config.yaml
num_hidden_layers: 16
hidden_size: 256
num_attention_heads: 4
num_key_value_heads: 4
head_dim: 64
intermediate_size: 896
vocab_size: 3395
hidden_act: "squared_relu"
norm: "layernorm"
norm_place: "pre"
norm_eps: 1e-06
positions: "rope"
rope_theta: 10000.0
rope_fraction: 0.25
qk_norm: false
attn_scale: 0.125
bias: "none"
tie_word_embeddings: false
parallel_block: false
init: "normal"
init_std_qkv: 0.0216
init_std_o: 0.0216
init_std_up: 0.0216
init_std_down: 0.0
optimizer: "muon_variant"
learning_rate: 0.00803
lr_mult_down: 2.0
beta1: 0.9
lr_head: 0.00774
max_grad_norm: 1.0
warmup_steps: 200
schedule: "wsd"
decay_fraction: 0.678
decay_shape: "sqrt"
final_lr_fraction: 0.0
batch_tokens: [65536, 131072, 262144, 524288]
max_seq_len: 256
doc_mask: true
train_tokens: 865600000
max_steps: 4254
dataset: "wikipedia_en"
Each number is 500 + 50 x the weight over the matrix's rms, rounded and kept within 0 to 999. Layers, rows and columns count from 0. Numbers have three digits each.

# layer 12 MLP up, 896x256, rms 0.102, rows 155-209, columns 128-255
488478489460546489556500431443556484516535532596470524488572410476474469454479522499567496553610470503544540522472471518507494555522482502509496413556490572514423517519491558635442466601444499529505500537483506573533513441491456468471575439513551377538495557381542485438477553431536447512436506478461464457529460396554486414598537511495439487452510536459408446536524471577527494471595
510524577444548418481461520572478550445516471465520438489561547470410560442497474487558510446601688543548521433504500566494477500456466495518551642476513528542592497395508458579485456516491459480515455431474482530488407496488563428401568535508521490592431483494487516528437454488505561425424461454517521567575565538496537505506522417563485471432420590465445508505451572519511500466554
531457497493542508510456476515544413478541553482406466602464485550420434487531576511552436442501510590560615514563514420586390444500517477552519545491554423337456502422459571532463481550548478468526458507441459517452463537483406488528469559493528518549469442476584467399549442460435557448416539447535461482444489384495564475540564530518373445621510518510510449479530491558573615601487
509583500481437516569547548538498566509515478584546508455455574451388544541465460539514469473438459549441522486467480435518536469545480567515518517477407427504548481487447420508482468439514490450537455437455559519528469446470500511482517475471478488471560404481573583489510489500452544538503510498500529558537514541536473556615462410521517513480509560452464492432481514515491546659466
533497548445456526398494494515548421409540496499490447459502519543503495566433575446464486454584487531487551464505455596478598528444490538579469532504463495438427510459477535460455572548506524479417512583509522503466466522506474514473531531475503469474499514471565486485517468575493478549554436494471538531520417533620542502466510444548561426534509532410540522453437530541479526562506
540611500512459464449564549464497526530458489491437567562574537468488524512491517499574421513480484560417474491537516459470418407515452520544525430464551487484520541619387515437436483496507565455490516398510580584492401528544541440471447479451411423510542582442430591529473453496456489465532434475466437457497491510620448413484513563472470530521545509482494477452536505514511508512558
485371434512469461456503488467471476496488448561456635484588541521519494494504472470568538533520502470525492599491476428464467501453571495514522574428503485521457449462559419552455535485568436496495552538545539537482517555453474508534528559437386472559457481419471545347516520566438496452439446407488497557484576574462510501540449563482513533558481531501539522472507519527530500487559
478465517413432514357459545541528364505565542530500489482442496525532502617617480498452418490446586474477503503539473543528508592418439466503508417438482520524580477472511465483494562559588526479527496533527490454472488519637527546558561506485512506521500515495518397489519492481566560509550474526491485473470554508524538450492571548484602573456493550509557489547506559562487591472449
553598470552488437458450486602523569553471551587440514467516486531528481525508452472536484620422482493489526460509524462530461413449487476493520481565482425511522464396424456431483438456420458497435518513477491534520481497487493455518678512484440462499557416550460471440440465577479542488419537490518522522500419447509497566521539437536547557480492434398466385533507574424468448433536
512581436508569542517497483466545438451508507559582470489590568447515483440455446568401487494477442530503457571573501466484494598525474515577507520459525419448590515387480501555452441447467599457557471418457629479537434538478491526511533478406503421478527552517516388534523589573498466475504539435507430470455424376409479522617511473420537487607482552504514555495518510413548539449478
656471420468502498565419445501550554543359490524537449533446495485536460560561499480466497473534488493492545433532514422452437539565488506455430567511503504486548520491388401466436479544548510437452516483469557519479429562430472488521471537565518414486460535499544494477566474506478543445485468415449511517513394554600481499528492466517577535511576473569542459510456515662514501440503
419477440537498511441521428478426527482496516487532519493519460452484421433473536495540452503461512484537520537407523479567523450463516473490529486472468515517528454576566447469459507534536538450475568466424476558507509576613526562385517436498531564451492555481498562501489562545401511507458657565547500480532443457456489547575496518556492559508475466412454452567490489436522452484495
473463462465456501590505463609440525472470586514441490495500602413457442536440476459503503587430445534503560493486572546480554628546429505419543500571426553487470561478449544545433492593502507499451526526483674422530528413536525465448452496507554518536433537445480476481496448521453543471486482576530491430612418525474517523493497447459478488527580450521433490489479508518503431443502
501504479461406509490564518435474517426585395458593552557488531506424513583524494541450481464425473448435447445545521407527460494449500437439517440534495562523551560470450461613471516440498420451407465528494484488471505535433490509470424577487445552492581486516463545575501566507499496589481464555437537498506456485449546489510468556558452507502430480551496461555547456584457469468522
545462468512514453562571463457519454456409468476548494599559518489457512557441559490451496478421638539520456413490499588455445479538479549519496548510532525533456562626518576549448505532444554474465557436551501526601543500371576571286451475469359436514462575555448568484500611548423511519475529590495519511395530552499557587535525585620390555575574553508510569470466526434540403402346
480569555478576487501511556403518549463558527489491408497546470482494503495493515534517451558522454457531464553490557542492434490427484507534514573469541529514486482529531497485488544571490552425548502463553514493504454510551511501442515507462517495504503493538530481513472530521488490410425404402561529526492562436471484467455447394527419453558542463393533624553539424455481580437422
614581428534612450622498534474485500449638541511509476512488538501617426452487504408413513500477472371404592625464497463443500496585460417511506483638483514479534439486489473477559485433521500405517483586600513541481567529460456526552563452516497631578478538450391502558495499494532508523504484551517495551461518560558462508470445433518523507551435542477502532403479521559460483413474
500464482484501515524509374461577467513482510459463553484498544501511627490542436486532552518512511553522489485531536520471491451521493451556475452531633525492465568446509517560511473530510481505506432528516430493429451437492518518545522545489530471485461508594489437473521445414516472481472481466487469556548508475477552473499568535461533480505479529439495426462429520562460588437520
465487507531526551485388462524510476531426581487459533454438466477394458521456394510623402517541495619419507536605525564448549417500441441403481587611515573512460529459500457529549470511469516451442469546457548470547542446534482416571513410478509484489484540419532521469483546540484593442592524475507501500550588446624519546389451401433590527463438574562497469489485564521571528525449
494472481574468500580488490473506473560561464526589440438406508491434562487452595483569509483565503522628452503655404526578487477568560474475521510488498425440433568573426554500424501514443529486519514509643538537520478453461434455445484570513537348482442482474516508432556536494475453353602524449542584561549476518550549534573407557522545491510441436471398440587509473501529553530512
436436491461587591513543404516562568442513491543510544520537516554442411451454476484556581521496488488464417453475469535508489583627553495506453440499540505514588443487494559464446499518556576537464521470463482488527636459470544489575456561529547543466450553458601547445453449444561411527505458517626523554495450562506485558495508465493584465557505483496437461480532535526522489503516
592462497489516549549550507436455511473515568478498446483497490529562506565453499435487528607514485545568526516539539434473533570524516494531584538474521567468475471433521517461575482578513565491496591489403512451462488453496550517488570545474527488501510498506544449543540510439503563453506464455584488512501519494471481497512565453535495445464515416459528442498453570463515487450523
569513477503546477462495405465379435431430423562566427493545512563411561475476487491522558548606537495478558511563506531529481483456453600516541437455497480555493459591441488541572489547521522519558395538442513502550471536434555562553460496393562516543398447475439550537441453552426421478564471562462474560545496482508503519476502528428525480454580490444528486451572432476487617514443
494478544595471519434599542527489354511477528444527457510584545446456472559500479468491539433471490543458430525452462530534587424482492405626423515541491532465480482465466490526558495574498529463426466545599447527393529563513540505435509507483519465545573549486436579462546500558488509418469462517527467553503482530624498544438457491481494606560513468488442564507463485408550452533584
562509480527530459489573492402486480543556510481523526544511575517522467416415442431531494477539558545501486549437508539583433533448528445506487584501451517600444553469462470509549485569564528476487551500530514504458516462516519517573508490512502421383503463557513506605450410415523498562425493534546452387503420493463512506532495494507530523491491433466492379415593488516552480633486
468475497591500535530439536528506520533446545437544633508484507518542535515507501520541451584498516538482557504484520534499473528542463413470427485524505511510551511534411532457418433533523480501433521542491532511439549523495439566482569411518462494470443536550595519535540484490535570455546433435478448488492586490429519484546480564508485473512417454544609444503440470532575559463527
451476517428454514487566460426468479503569492442437514573422513527484510440499393592578585548466514546528490579496510579473514487443414549557458563504458552522444592448595520387462442483445530536552466583422502560534517516440398469473617520458492579445498511535464486460514534559464537503457508478511449522518487477489496449473455506452527376487531552507546472560522493507467432449430
447572520616497497570445515492563410521477518458493559488606498464479512555512526489456495510442472512568623488513473487515482518434520489501556494485498551529474495480521429421517466482536470530466482496455409567484519530455545346595451588457561471480445584521375547496488493546551553587496474463421542400430502549573548465477531503513520389547421517498554442557539397630464429527567
517560463488465451566439483573441472496581524471548614501501513494436504454488586573467448572511414521537449648483594484536444541523486482509526513566563500439462554529519505522444475499494533511485392542418475470439524539512535428455550575555405535570598496425532539463528512547464494497487511568491477454473532433517536471524502360527489542440367482502515542391489461454549491499418
525504438391513509352471525583561537491518468571532574566501459465471592477512530513424549546448465490521484539499513532460593496416473499578544490610517469497556513488576556513512586487435496493507556408483514451477559517495542452475524553498459534441524447466430456497563610447526512588467455405554485507478558416528524623513494447515479451524448496418598523611489511466485505454480
420566531500439511571573479501584559501582519586508503424593564483508364569538570505580500443571487488544509567476499488486506546523404516510552451516511398523397517428542524555500486473505490461511444519585438551516509392500538503476424432461585466443412485491481483443544515434572571515531521439529434487429505484544521440518525471419474564428520464543549508478545515485590461492577
472495498408569542455593496400624495497591487505496523370530545494565509489465474426556437499416471477475579505529459554404453454469509398498505556514507507458488519504556526554539426457457544534460575529506519516462524536646578510511513485425540498427520603519462533553487552491490447535480536524553497518457419482452483501553543515566496514524548508448413474587410434573575538464480
490469481460573462382519565441475395567502531537507459396513487395692410434454579524483509483553470502397446373582530555474582505626506592566476517502605450434464532486456424535572522511509432478532415527602481519532493528576455561496491484555554473506509582484503539433503469486512516534579502468494564515513389431551487435522448469461428505570505640617515462589485461526554518467582
494455448580472449489496634454501504586460542549547499440434466523459471464480510447455457323450493472473652591420519438395495539461563469542452561489521524495389529481490402439553464592360574448460558549599495463486452563522522484494500545565472487477485421508492462466469416421601438618434471489482543513495470659553506421533486463530438429548562507540529443477424425581536532546556
493486521357531523494502540544616506478534582457535571451449494448463441510526534475483529479530548602500461667564495525579486455463462535512445428607556426499494508605479609441431547528434537475488489459523486500552516455397506400484518602469486484483466518569465570518519539509533550418479499613478468523407353658443499578452493438565464429573609588444552437416441491534508526508534
449538471528480461420402490446505525496512590447423489478536429542483499440479427468448460553506430479461552487571526410462509501434517460483520521524560518490543498474522465471489563614507461491431506454480500529491449511557501495530509505522489442580539500475470476434511513510435457455467484557450514482503416564553493490546562519557436536583431489612548547573449559535502486408558
416497497508467444547547460542440576462439599543495517436516573563458417483601518422425529432493510461561502510491529445485552608489502463462545463474418446471577464505479512585491488559513470511554525451581538457528530478429637479537512514410480483554519481476588430443522457576435515494568493461604591537461526440541556425599614559452480465550479492525478477411454586530561553557487
439432488448512542538472453538515465596516544531578480496531474461432516536452524527534608524497485435493431499523455456500428430489537495462530559510546433605476511554515547475497429580494445412541399492471427468542525496515534554414504444460377566557434546545510460433572460485442560445524498446487440472425582601541537530536512555536524499486652506498471464517477535569482467544478
579520522604515479466376563449506496556465552506532513604451462517556516383415560561484501498583482478500555466391527473559567485451474519495491474508390426526508564437483526536493495512499505467558526421476477577459606576470530567446448427498503425542440525500453452529484550485573567542506484432481487556482548488549533468521456493430433491576493526447546506490463499483503506478544
455489496496471598425427494599506574404489492468566566401542519483544431575448471523559445405475520528502526530497579427415562599408516471451507467507545567458520518577540567538391486432459472457452552560482522416494474402447499514504418444471442500520522488469561505508479525551557579523500422479490555504500413503588580486504537586489546404462510480444588532438520499480497435469453
474551496487496434524510548486518538485477388555591471417420553494513534545543521448533471490414549520395442435533447589477415429435460487621429482425505553447447575559566429537456444472448573533461501419523469497453502533576520475561510435470527442525533488531482507552553491573463410606443478508525532510543516484448517508487512505548497446478521576445345524490562483492443477581454
487582497469404463567444450309480485495523507622536465487568379520461440450491596447365412466528590425476527492528548550596507450491597509541493525539576496531589496440582461352455428503364513489447542542420529506482432469618434415540459442432456526461396498437465607421495532471435534518517472469585419533494530538405510543368576491537528594594490461545522656522484547645478554639612
546434518442468501478417556550550539523523517479501519381546423507437426496461511557495495421502489544517486541444470626452412562482458496530561541524489576455526467484562603501478559572393514566533535433481588563458533448515472496437491544479457542552591485543522510452466482494554385534504565446461521428447429432491486499478544483444583523438541482530477467549536445608542518460530
542488438398494500454442499508484485431501522564500488534568510508467519470457559538404504550452552457526522448506498425422400447427432525569425552439387503539485551456482506440605492509529496469544475431530520490540519498608592537504492472459571494562562556467539560527556548377528526515442494551519572545482565571450478490533562491446504482477462538488548516419560478517488628492525
507460512480412543508439510556514526520536436374486529447488508499471518492472471522582379552422504430492562469509439555443471538509497414527444549486475607509489475494537487441543479411532468469512532516498461576495398481480484520387478524509522522426555546394476521583588430515490546494394567482480460438592525432531530593412556510583570452529484590535520477474496512506527487411508
478583487447482511492504557465482514497444572439431518465569482493478466523442544524467427511418516415612430510521527496436492533445458458463416489617470502481446471515585489528580475528440430468471538478446489532507568600441512521546474433524514507593505590478526500557553439480519536491487506496547493506574533538493420538537386518462492559488535513512468537496488467518502602521537
470450424534494573419513508485404486449448524483522470469630493437450529486424493535496521509453454501525493450429504512564500514627519487470571472485427556488511547426573486521468498503518495510451549501419464544565483510446451535530458499457513442481404460497517537497500510497424590473554495357538508548532480490495531467493520475484504459567514527535578397493508523422603528459454
418510480531430435460466492547544440506510460497488498443449522467568464483335416458423472420486463424574494567465462497508514576542417373499530534504482528473503523479475575521471457502510485507417529510578430460444436528503483538472466538327467471579508523540607436490528571529598482524533541496449560460464455462473448503541502489550568482534541486453504449532518483579506630513514
434467587491526523293537467454446530531403559430556572457494525581507501447436491570449505502420624458504506454455511501485493514496434546520493428506506514453426540492517402479582480491465522411519437463543515518574527462613535573460415507519611541423493610476505528526487513501529497536561548493557559503556570471515467458569524606489583555485452466379547530539517475539522559468442
487429481493459531513395447504464497554438526475434453593432623510538433599509535529433498569548474488569543543413562555388565529467417530567458544586567522453511485503481480557455521524459536506483476416518614616603513565529514431554570489468461553618475448432516485494457465512489522351570530514493535540573448513537517520388520507526532498613421479522597449381486633492564513477525
417497497476525522486545528541487489434546478496513524586443520455415408465612462432547539457535530547505500539401484470463476588445452552544571483453623490554466421462494528544487418451528401453522530431521502381471513437433509515539530475499561543486464520438494529516448528466616430523526616529494469441542477363491518570567491530432504575636521466512463400450478523486564493431486
460518544590501551528517388569366505528490490547464474548503424414520532455454563532529463581453499511460428464496437436435534483553493535469595483501456472549428494506523512470444463393554565508457524504595609475565484472608522477519524569513556436484522467509521443506523560538415573511581473457622518543571526330395480533464573502474446376464516503441486466422536468466519530436499
518593379449449543526536472480415469480519528473520478530467626534558438490418509557472550554454590525453422487548505477539550547499456493516635501527437463481584483510423545596527505535496478476528480471444420574457482527492476478493485510523460446424526518539631464454528553584564551461486398531547521469599568562456540541503551562435440449555434438532491484572493488454417424481480
428476400490518579597550471514452538514441521455499543525560515501606441483496421498456489467465480401526534530628483495506497532472584470517525466463522551372472513500498503571485543366555397419497576501508502607564485496478545491476505531529580524445459486628485543463465427466454599430504427483563445527603538610466513462471556477551563507553489436555455397485555604470502553488429
465488524516547563453469469495456484480470471487442601486503545561428489485480483570492514466513549467657635491504496540504496346464427463507499488606528500451486516655535581542525535548467511509436497471458485532395504429528545537465475485497496515405505529528560557513530470506517558550404470514481570462494555460530533502549451537530455542458523553630514413534566456438503544428576
# layer 12 MLP down (transposed), 896x256, rms 0.111, rows 155-208, columns 128-255
467413447511477509606431491468640413457506505465368577548464492465436490572517510454485574511444500514559493528487511506535554594470508479468506438448403513536524533446493539511441527455457560536521416452520560442520535486528505448469574462511531465400477538453561521443504486492587552494588542522539409542517449592566482455569449564487498456510484535443550441556440473569475495517532
497532496427520484453485526488511494472568358446548436414509559496510537562418599499540543465525495401438524497526545452541553474485498466491415548536465559519544444457484584492591377501453545511611516439512435562473406506446381490510537445415429487502686447621429520529571431572548484565466442536562491539507471525529481465490565527534487478492595441591526567535534471488444564503525
519564586467507416540567590459404431473545461426536441532521480567519450448519589555420457478520615564616567434519528491517530514516510481489484472500504485413448477518403489601502531528548460513553428526558456582514408379608556519506478432524516540448508504480516523480490529585463574524462535568452448437476499600498535445474559462449520488489520461478556397562483455525562586609490
522415509416494522550473494452472580545506456462470485520535461418593518553532469563507538463551500589469577518488572589540420435514469403513482526535496558506546452528547492522411481503487435524523538419566552583426621512493502512466509499658507578585482511430496513592466546427475440509520531470549482567529500500501495508435489482572485501428545581534520416472408527545458486521502
539485563501521465457423404445506405437616473512482366509512551462500522434496482487560604488418491531451519421546511425492461492378548509493539483518581509517454510544424507514502485612507500528531431535444421461625430488596498540517431465459495540553476432393536556423503547502470545525485472483549523565458538392515602489493444455584568498610458382484574530536477434508568531533502
464526500532456514535565384491419441541494432524430410495515575476553531491490449399544334449468529488416455520561500499521487443505511508553544521439507372510524558494480478568473563531469515535456538528512538495522554466442588507450530490609474490480413416587471497504526515476539481552501456506548511493488504567512523511478589547422463534540485533409570533502526466480493510529574
542453414490521416401524500483490370562565501572479540502553469485436461534444582499467527525473481437509618472524534457551496543501429483517539499576532546467572433453582445441478437485506534509526510543468548407461422411587577426453467491439477442447513527535491581495485428431544490485498502573482461487459454517466441514486535489467480605521562507489531585484583495483487475388447
585492500537498554495491468453460483483475499503527551494491543520490518375391498558435548525519506459492552483515506448484499493521563500490488535425526535485381471588518555552465565385487514496571568542502480521515489467366430487504487518403461582510443514509526499460480566541489451495511491566583467513538521437475465504474539481411467542620451491493585505509464486473470464397455
516481459469523462550452478531539473473454478522500500515454499443485543510566408404529553501500535576451514528549507485561538479548457592497540492547463532468467530591419444498410569474493532497450457446522481577473564576456499472547483535478570442536544449570452490499496432488503553425391498560481533481455411497396325411488517510546463592443548503497592386448506540531534440496441
573553506436450505458497558467419399480519504478500431470444476551569487435402402549520536463485516547545416522467388559482519534575525470560619581450482434498531545537481489617448461534478457446518445542499488535525525502501487536567492554479515503544457401448481485480518499416444490507475414527382452529417507538550518481602451456554487475492496594481538421538597471490522484393490
529475510307470431571530455414521544514561417479461479585555545473485526447556492494588571494479478522500557598458543561511481529548500471463492503524448450546468531458575526560480424494445528534491520519542528493448539402562598490496540495526521562461413541441498543492414535420464460490457445548544450597529493562570537479481464515558452481550551467620471511507464507481403566429382
563512415450434445572444468465526538485491449523429537563518467464485517493478424478503456457555525473544492514509515503471491494629477584496404580465533530522514494531434468551502508496539469496493474482563465504555540521505445519559476581544509486435448534460451516490472540533508568545554552484440555568404439498551513511544461436486535440553485449558478457464557466485555526499535
468540502198459494560482483535506479556622496541522475470499567499497498493475495450504564448572417473442504500435601434512522527508478487514523556556588491579447427497544530407492475499485528568522581466417521503525537440491530495501479562486540513560465496545533457344557410455482450532539529402476528495501474498491495532450546537537441527505479499397507478553511496486513532531487
496575527509448578582556489467565515554456489451499481544481477525452541507451575497482631529488530511441560526467483479479583470482604487409405419451466511591540559502420504494422461489558503520564457500347394458505460518552495473512534491471464555502518574512563523510491478489475518494498441428480554425484464592374469517433573516470455476526516532521444521462469468600523491463446
457453495559416493433476519489509488571480472456507511385520463503549437538561577432424499440467570514496627563472543530450481545426458477374548545480462472499433505537434603487445558431499501461680541486436573623474459490473582492568477551465508458477500472501508473395477533553484371540554531605452547530541492601530423610538505541589443527396446535518536498550508457581537541541460
418496509482483501525472534431447534484503570483461534479493458449441539490487499503435506550505487462511564503437552525496506444610525428496672546469410516478515519547531432416469493483445463577532599500559513457466495438515507558525464469565493535454494473523577509491525551467544508477561486550461453501455538488541498503522442560518488495447477546459503519527650444514444460530439
485515506614447510420551538543498578524577506445467469428454518454619438483570568489485440504482465466517507487481586566527425467491572507467515469557381467546501494435468538562474547498556467472475489500494557443475443528556480554545538486506511483523551551498466443498513449465481538497494624574601477477525480527538438398497538485495556472436479526472480469522582524534402528487470
452537461351464450557608509496469539526487573461480428531526542451483588555525488591362515509493435548529522482493528474538486411586387490459518474562596535490540447464504508551483502436467519439538472499441468506510484561441530557508468548530517414528331499476453494447531490470497561537485419485364407513518570472578499517593498520544516451503542514507539557458493496477507479490535
485518554435549451516481558447472445434496467563498503477528374568544575501471511458438576495509474509552512512540522566444525456475478464513503474479490444496517408498512573474554524559497473451414478426555534535459513390560510512540358484445424567493560477534552510570505449469476557463480506502548469531479581446477538525459482527440587569461584481511503541458519534480460532464486
481464504498509408542616485506526623491564532504463479483448510478450471532512513488444549525453471476616509547498451484548450517432563486531554533502452511538559536451445410416547582535468563561515478488524336476410465533487478506535434450481542493597470455483501503591405454498559483487403572434448536491418518517501567611474486543515477430506585581562524580486470464493406474494487
465562483402540510541529488511406560439473441464464467482479509600542571476451557450452461527609500535505471503598491571559525528518516484517476500497498547437497515462559550494481468395457531560440530482433427530465504482476518525419539511486557524540584394493475513521528456512459448546573537486447505526475432522463444386524390480588467530505460541581485531508514487405611498473560
508471533371481469458450453563483465455493459522497535469540536569504527533518573479511520514443520453486478503469516593455439491496548535473468658474481390510402527451510491496501477457441524454510445501495511529514500505554464527490495419508512449384498435522452535427527458518513463549516549478525486510535467451479513441531498511409487572467470560464542536502530454560592510537452
483597400528497524466471359406533468533518532500532498515499560520537439508606459467416505564457469418541438495499465548430562424425516474387435570419526459522538439521477464476491516558482468553527585464462511536480527472475451486561518478495539608625450529460550387448508561488508573510515516404586540467533530496532549467427516525487443513438447611560482575463537532502456561433501
458613403616522433486547454508514512408561499466432491530538454480536396477550551468504486509468485479436525477422493480509518430569484363501524464454505462499546434467563491457518521542478592504598477581490397560490592486560366508571507488514578488423478485547591513410521582464567439481480461541516512447465521466510609488418550455497538462455616420504473421435564499495427502548590
488434538665456469462524550549567399476521556504564476486410478553473441476448525516487369545496539576491439638461519488393424504622462476457560537563413541554523452469547535511563570447459494496467437544482390465480460472422397536498455545483565522505614527487453493511553427473654460477464542559406475577506503526523509491573508440480493518574540518451568577466504423449607559566507
481573545502484593559571554501479460505467511363550537522411607443543618528479499554445494500442508442484524499440564507575493417509523468438555620578519510475510501474443467523502477503549469466434534553461513453466413473498468556475576492559486534424477501561495424586484529544454459426459525580493494532476581552401434472529428464489508469452498498480506571513494536514576545461535
528536540530531515482505424540579452516415547463484438414480450453494526479516426521492454511490507483462532506453516525484490555480522429497409439523495548515534469454451535547451403487574500520443584567469527513522565420407561388547518458454559546498525548555504449493536507411494524485481584439463509536495505496506593472515485561449471545523487472597524561530441527575478371448448
454438511530552451574517536487619550548406463561523485474565507557531450440468456512555558462417526494535563510501472502442456493573468523584485461476365515522455438493522438460553433548473502481408560475545452592465468525465494559613539515483534629473559417516506496484523468538532565433490460613482516489570601493454607481462474401481487496506462579461517440491440495528648498511519
543592535512582509481475545437481566566480473504492461527452430555515519384488549503533528540543586539458509420482489525538458529492525572486535508537494528537544442473494523466528550526510546449484547439543507420491527430442466572531432492442490531546600523526435523568512495491523562493547392455524466424528452512533470506458515565518478479451482561519514552507451405459473471555444
543466489442586604501526527558448548523504467512543470437553527507457579455566533512499521523471478599498519549496463459582506618581575503511546450499454487494623486508536514416506492444381473521501518561473480475541475611520526459494496427413500585477482477550448499504556475486417537540475457505472509463545497506486536565488488458422411528478471503482545563585573500504381472490466
470506626498514438562489453562532502523425474555549436607426608583463509484588471453456528433401431497466420539505438534473470564480572559578487576573494518429519451507494483528514507491554445528527450530501483504497509467403516511515599464578539488408441518525531520485510434544417547537460506469487487426603540456391437532524532458566496457445527604496484460470442505505518493510496
426515474426465595553463481411566498497513407465584508460481533484413538487544517519519424544544477527544461461514447506455478514443436482489560549526526536430496511439516516483520553519507513489450487518488508472548455571484454500509551453524534463464445485508558492580447532475491534581472626532486488515473489459534482459576453584447445480447515444523497512440434457430509484376549
432511464456531537507532546552503538674550468517537490508459441618499430461523481426484476567468513478465453548488536566481528533508461540516454517506483488447473531461494491480546512532489531450459494480500546523485393496370491460500439522479585504470539489579430469480470492543570467468504618454505480428497483472502488544477450436504480592534501462504461496497470448570561514557547
518565507386490462564479474545572480509459522462529530438467541488535401487562541518530528520431469553400573398566499523384551505441578525578501476414438482596444416547566484388496388464532536604539531565506610479528492442507498481397407511611605425495442453457487432542556641508429494503470532493539476574534408489542535370517501480529528532545488406474541578473477523492483473527514
441420468541491479480510607524487509476412524584501440526505476600505532479537491407469463455569507556522516485505478552448431431545486587456406526581497496493463457510442580512517419519491481543491465473512376417529554464573420440547451586430528490553527584436504555503503407458555607552408464419505603559460432490511532582458439573512462424496369560487507453475480515544610476457479
532470546484423575499591471438500484600521477409527433459401452576481368503463474464445553552531494415577561545534514464554438467416538374491474581487495516544554534493505507471508551515524472465537483517496504496505484502490518552501499550513512441437556467508416429526583444500434513536453479509515563465485463571457554585467521528485504505532460518505477539415391501504457514504499
521513376518467546398483400533517512526446485494617544499507569529432533393556526471523536458482572495421563497577380491508545482546530495537566566510510483443554523553494434471535564478534509568523424564498441528520501529552488463496469490544548534482556444496514431480493517538526487446490485504512535417411461472506512516471448504330496599432501496535452474454534511476555475549497
502548494477515471418403517497563530517549422519573510428543452530415497474530480452562507496549493466366581472509454517559612535483497504497525482352485531663533500541528545481498495478512503552513510439544537507536588453469526592483470474553404487521545492499531561497447485523557507379544565433472454519431425480478544522488603569497487512524535694439545374503491541563536517397461
501463450402486526460542468469462516480481470599525515514489554548467450509473469500516533514473434475529544518541505477483523476505409487499594577384583545477468537420521545457455510564485466546450455587533513490481449359563555493432543513549511485522504552561479479543513511452439517510543438466551460529483529488460486577458471553467494553407519476479445564544534485477581519499457
535485426415499461444492539510384515510615522480497490494505492442522556511559541507520491456462520409471476440478483574569537458523506492537496463581503528524483614460502463483548523535588492547506561519414522473445549444618483490455474503486464486501430500481479446463585429557497507494602440580453467617431505495520508463511504490446561419493490516498581514514505547559473549445497
453550492527477532566480528469557509503552499466497518491495467497516432604449464424471574511541532530528473578504467462464458459549480624413514550514566551489462481494468403396524536507520481510577552504459490436439458548571545511531520440528437507447605414513444419546572509408526553415498466578463448459538516449552454421491435631461595448432466501535480582486448493449507471481501
599497542472407438464350545499386511516608400683581457466516402569495453529531404417458548542483526568433486464440479602593458509459609411525484513587510506439592527454537452508482508546548531563498503528480568495517422531526499430506456474599582436589488619487389517384517578610482497551458404477496581500484542375479456528381421560478591503516504499544569514508520512601526506595509
388495504338491472492474554458496442545524515500608471521509542529413551557528533624499442413536496570553540517394528438427513445508521525412530517464443447514534458512456545463556449475494456512478550454566499479546599481498502509562504448485470583584492535502522496513467458596483507474589560503515524455498532400531449456537502519491544418478457515488364531550475438541527564499483
538554478553507597491402460552432506445547469478546463526488602499543462461479531518458576575551428518424456510608481543527422452423502578605475431575467522403495505527528404553473480490513507374487439418379566472563360467383558399528487542522515505491559441429519519439469620446485402473496592447558475492499521515446513443583424422515501526404451510463522556468514444596471470551589
485492520495527535490507470468435523435434429399549568525397370456434501466543497479502394492483490544427585518470500478579529551584522565532471435477477478516566465519442506494527644569502419490503493509536403499512540545497504502495461515490534466524492532516487526473595431431457486480446493521510474496479577509483527541532410587457515493424521512473495360540437527605549448518476
498482514450455554494446435428484531484401469460543437496576530509509471478472539533509472447460467577495557466585462521609528446527483564499451512469414512505470504553540601514479533535559518549533550425515416546531538582561569418469479476439338532524446533526490424519504466514434556515512610510539465543468519492513521508525458465472526455542534419472526448468528439478441435434522
559490458465476448471591483474450446450524383539483517493528420569548494555448495528467623506550506505544685552471547489461546506552484474503467484405580453470444572530555437543560468441414531474467511506469489500488568491443414535568510506545561390474405486497500505549514613535470490501491440419535420553476543627504535552490451546545500552527507412525520457472500616570517514497459
564416443439451486471489582427513479480546422485482447505607502521546513438448522509466442546545484489570491624516522499552510478527525476482492520476496550464472505440538488528452553467507430523503546592528449506504496414527527485657475449527483445531531454434543508513446571511564557502457504433472605504463545578512457568524567502537545581510551481431502547517565440557579571393515
455373478423433535395509525504516450461532527508503538496457520539529376509511533531501504435496450497517523525481435605534451587553460462474550565483567518561547443566550523556545429443586471516435614526561444495490454440528552512495560480448495514480416524528488544471402511602501520485465426507601528423516570540515402516458499570566546518517519602486641469532455505463480459476427
551493565565453504527395587520429462510585419567491470524455551549440448510462404502460554482528457549426563526541555460430480588557473500484461525608575504437487600538463552443439523462434578499525608499471504521576568511449494406545461514496569491493485475547414517450597568500542631526516517493505443651375578468485496540483510549554495470522542422421505514440490528461495452559433
483467520341566502438488533508558422502453600560496480534636470488453502426537483503458494475493451544542446493451507494428533483475565519480572509518533474447432561508465431514507474492613480485469532487565511475575499516500407529523550404511453472532572563410493502554474510493490528482515488530550574409486478392473567470516485514403551581541558381436432400565488484542385621411452
452430531530421570506526437506475498482491518467468512477446412531361401471498618446522570557566444531507513478494448478454511497590522488416569452565525524526497474554476451485476501528434437465490584525550410519535558564495502457514420507457524591527530464508638479527416500543405372558551466527452517617629490437539562518520476530505581380454550509585484462445459448532525619500538
515539480399456454446461504518554550508474487480517507524521587530520483523556576524440502541562463417520477486508546460522542449526545549449514422500487455475548420520453506565467479488504504500476463521535515524501534384582504522509492585492449540552494428504447486539492503549487462592537569524589419459528502508538554550480481525507493550510507543599553542420405463444529574534516
446449519533551488467479603571450538603587468493536508546439329472645420598546553489524508415558523594521446458556483511475495562535473435492465453554480471532507436452494549605508442569446420503481527624515488467504543501532555467472482640550584427557451525498514436421555538570436551426491490530530559494367350404536491457493552490575529534489426363581559480471487556464487594536563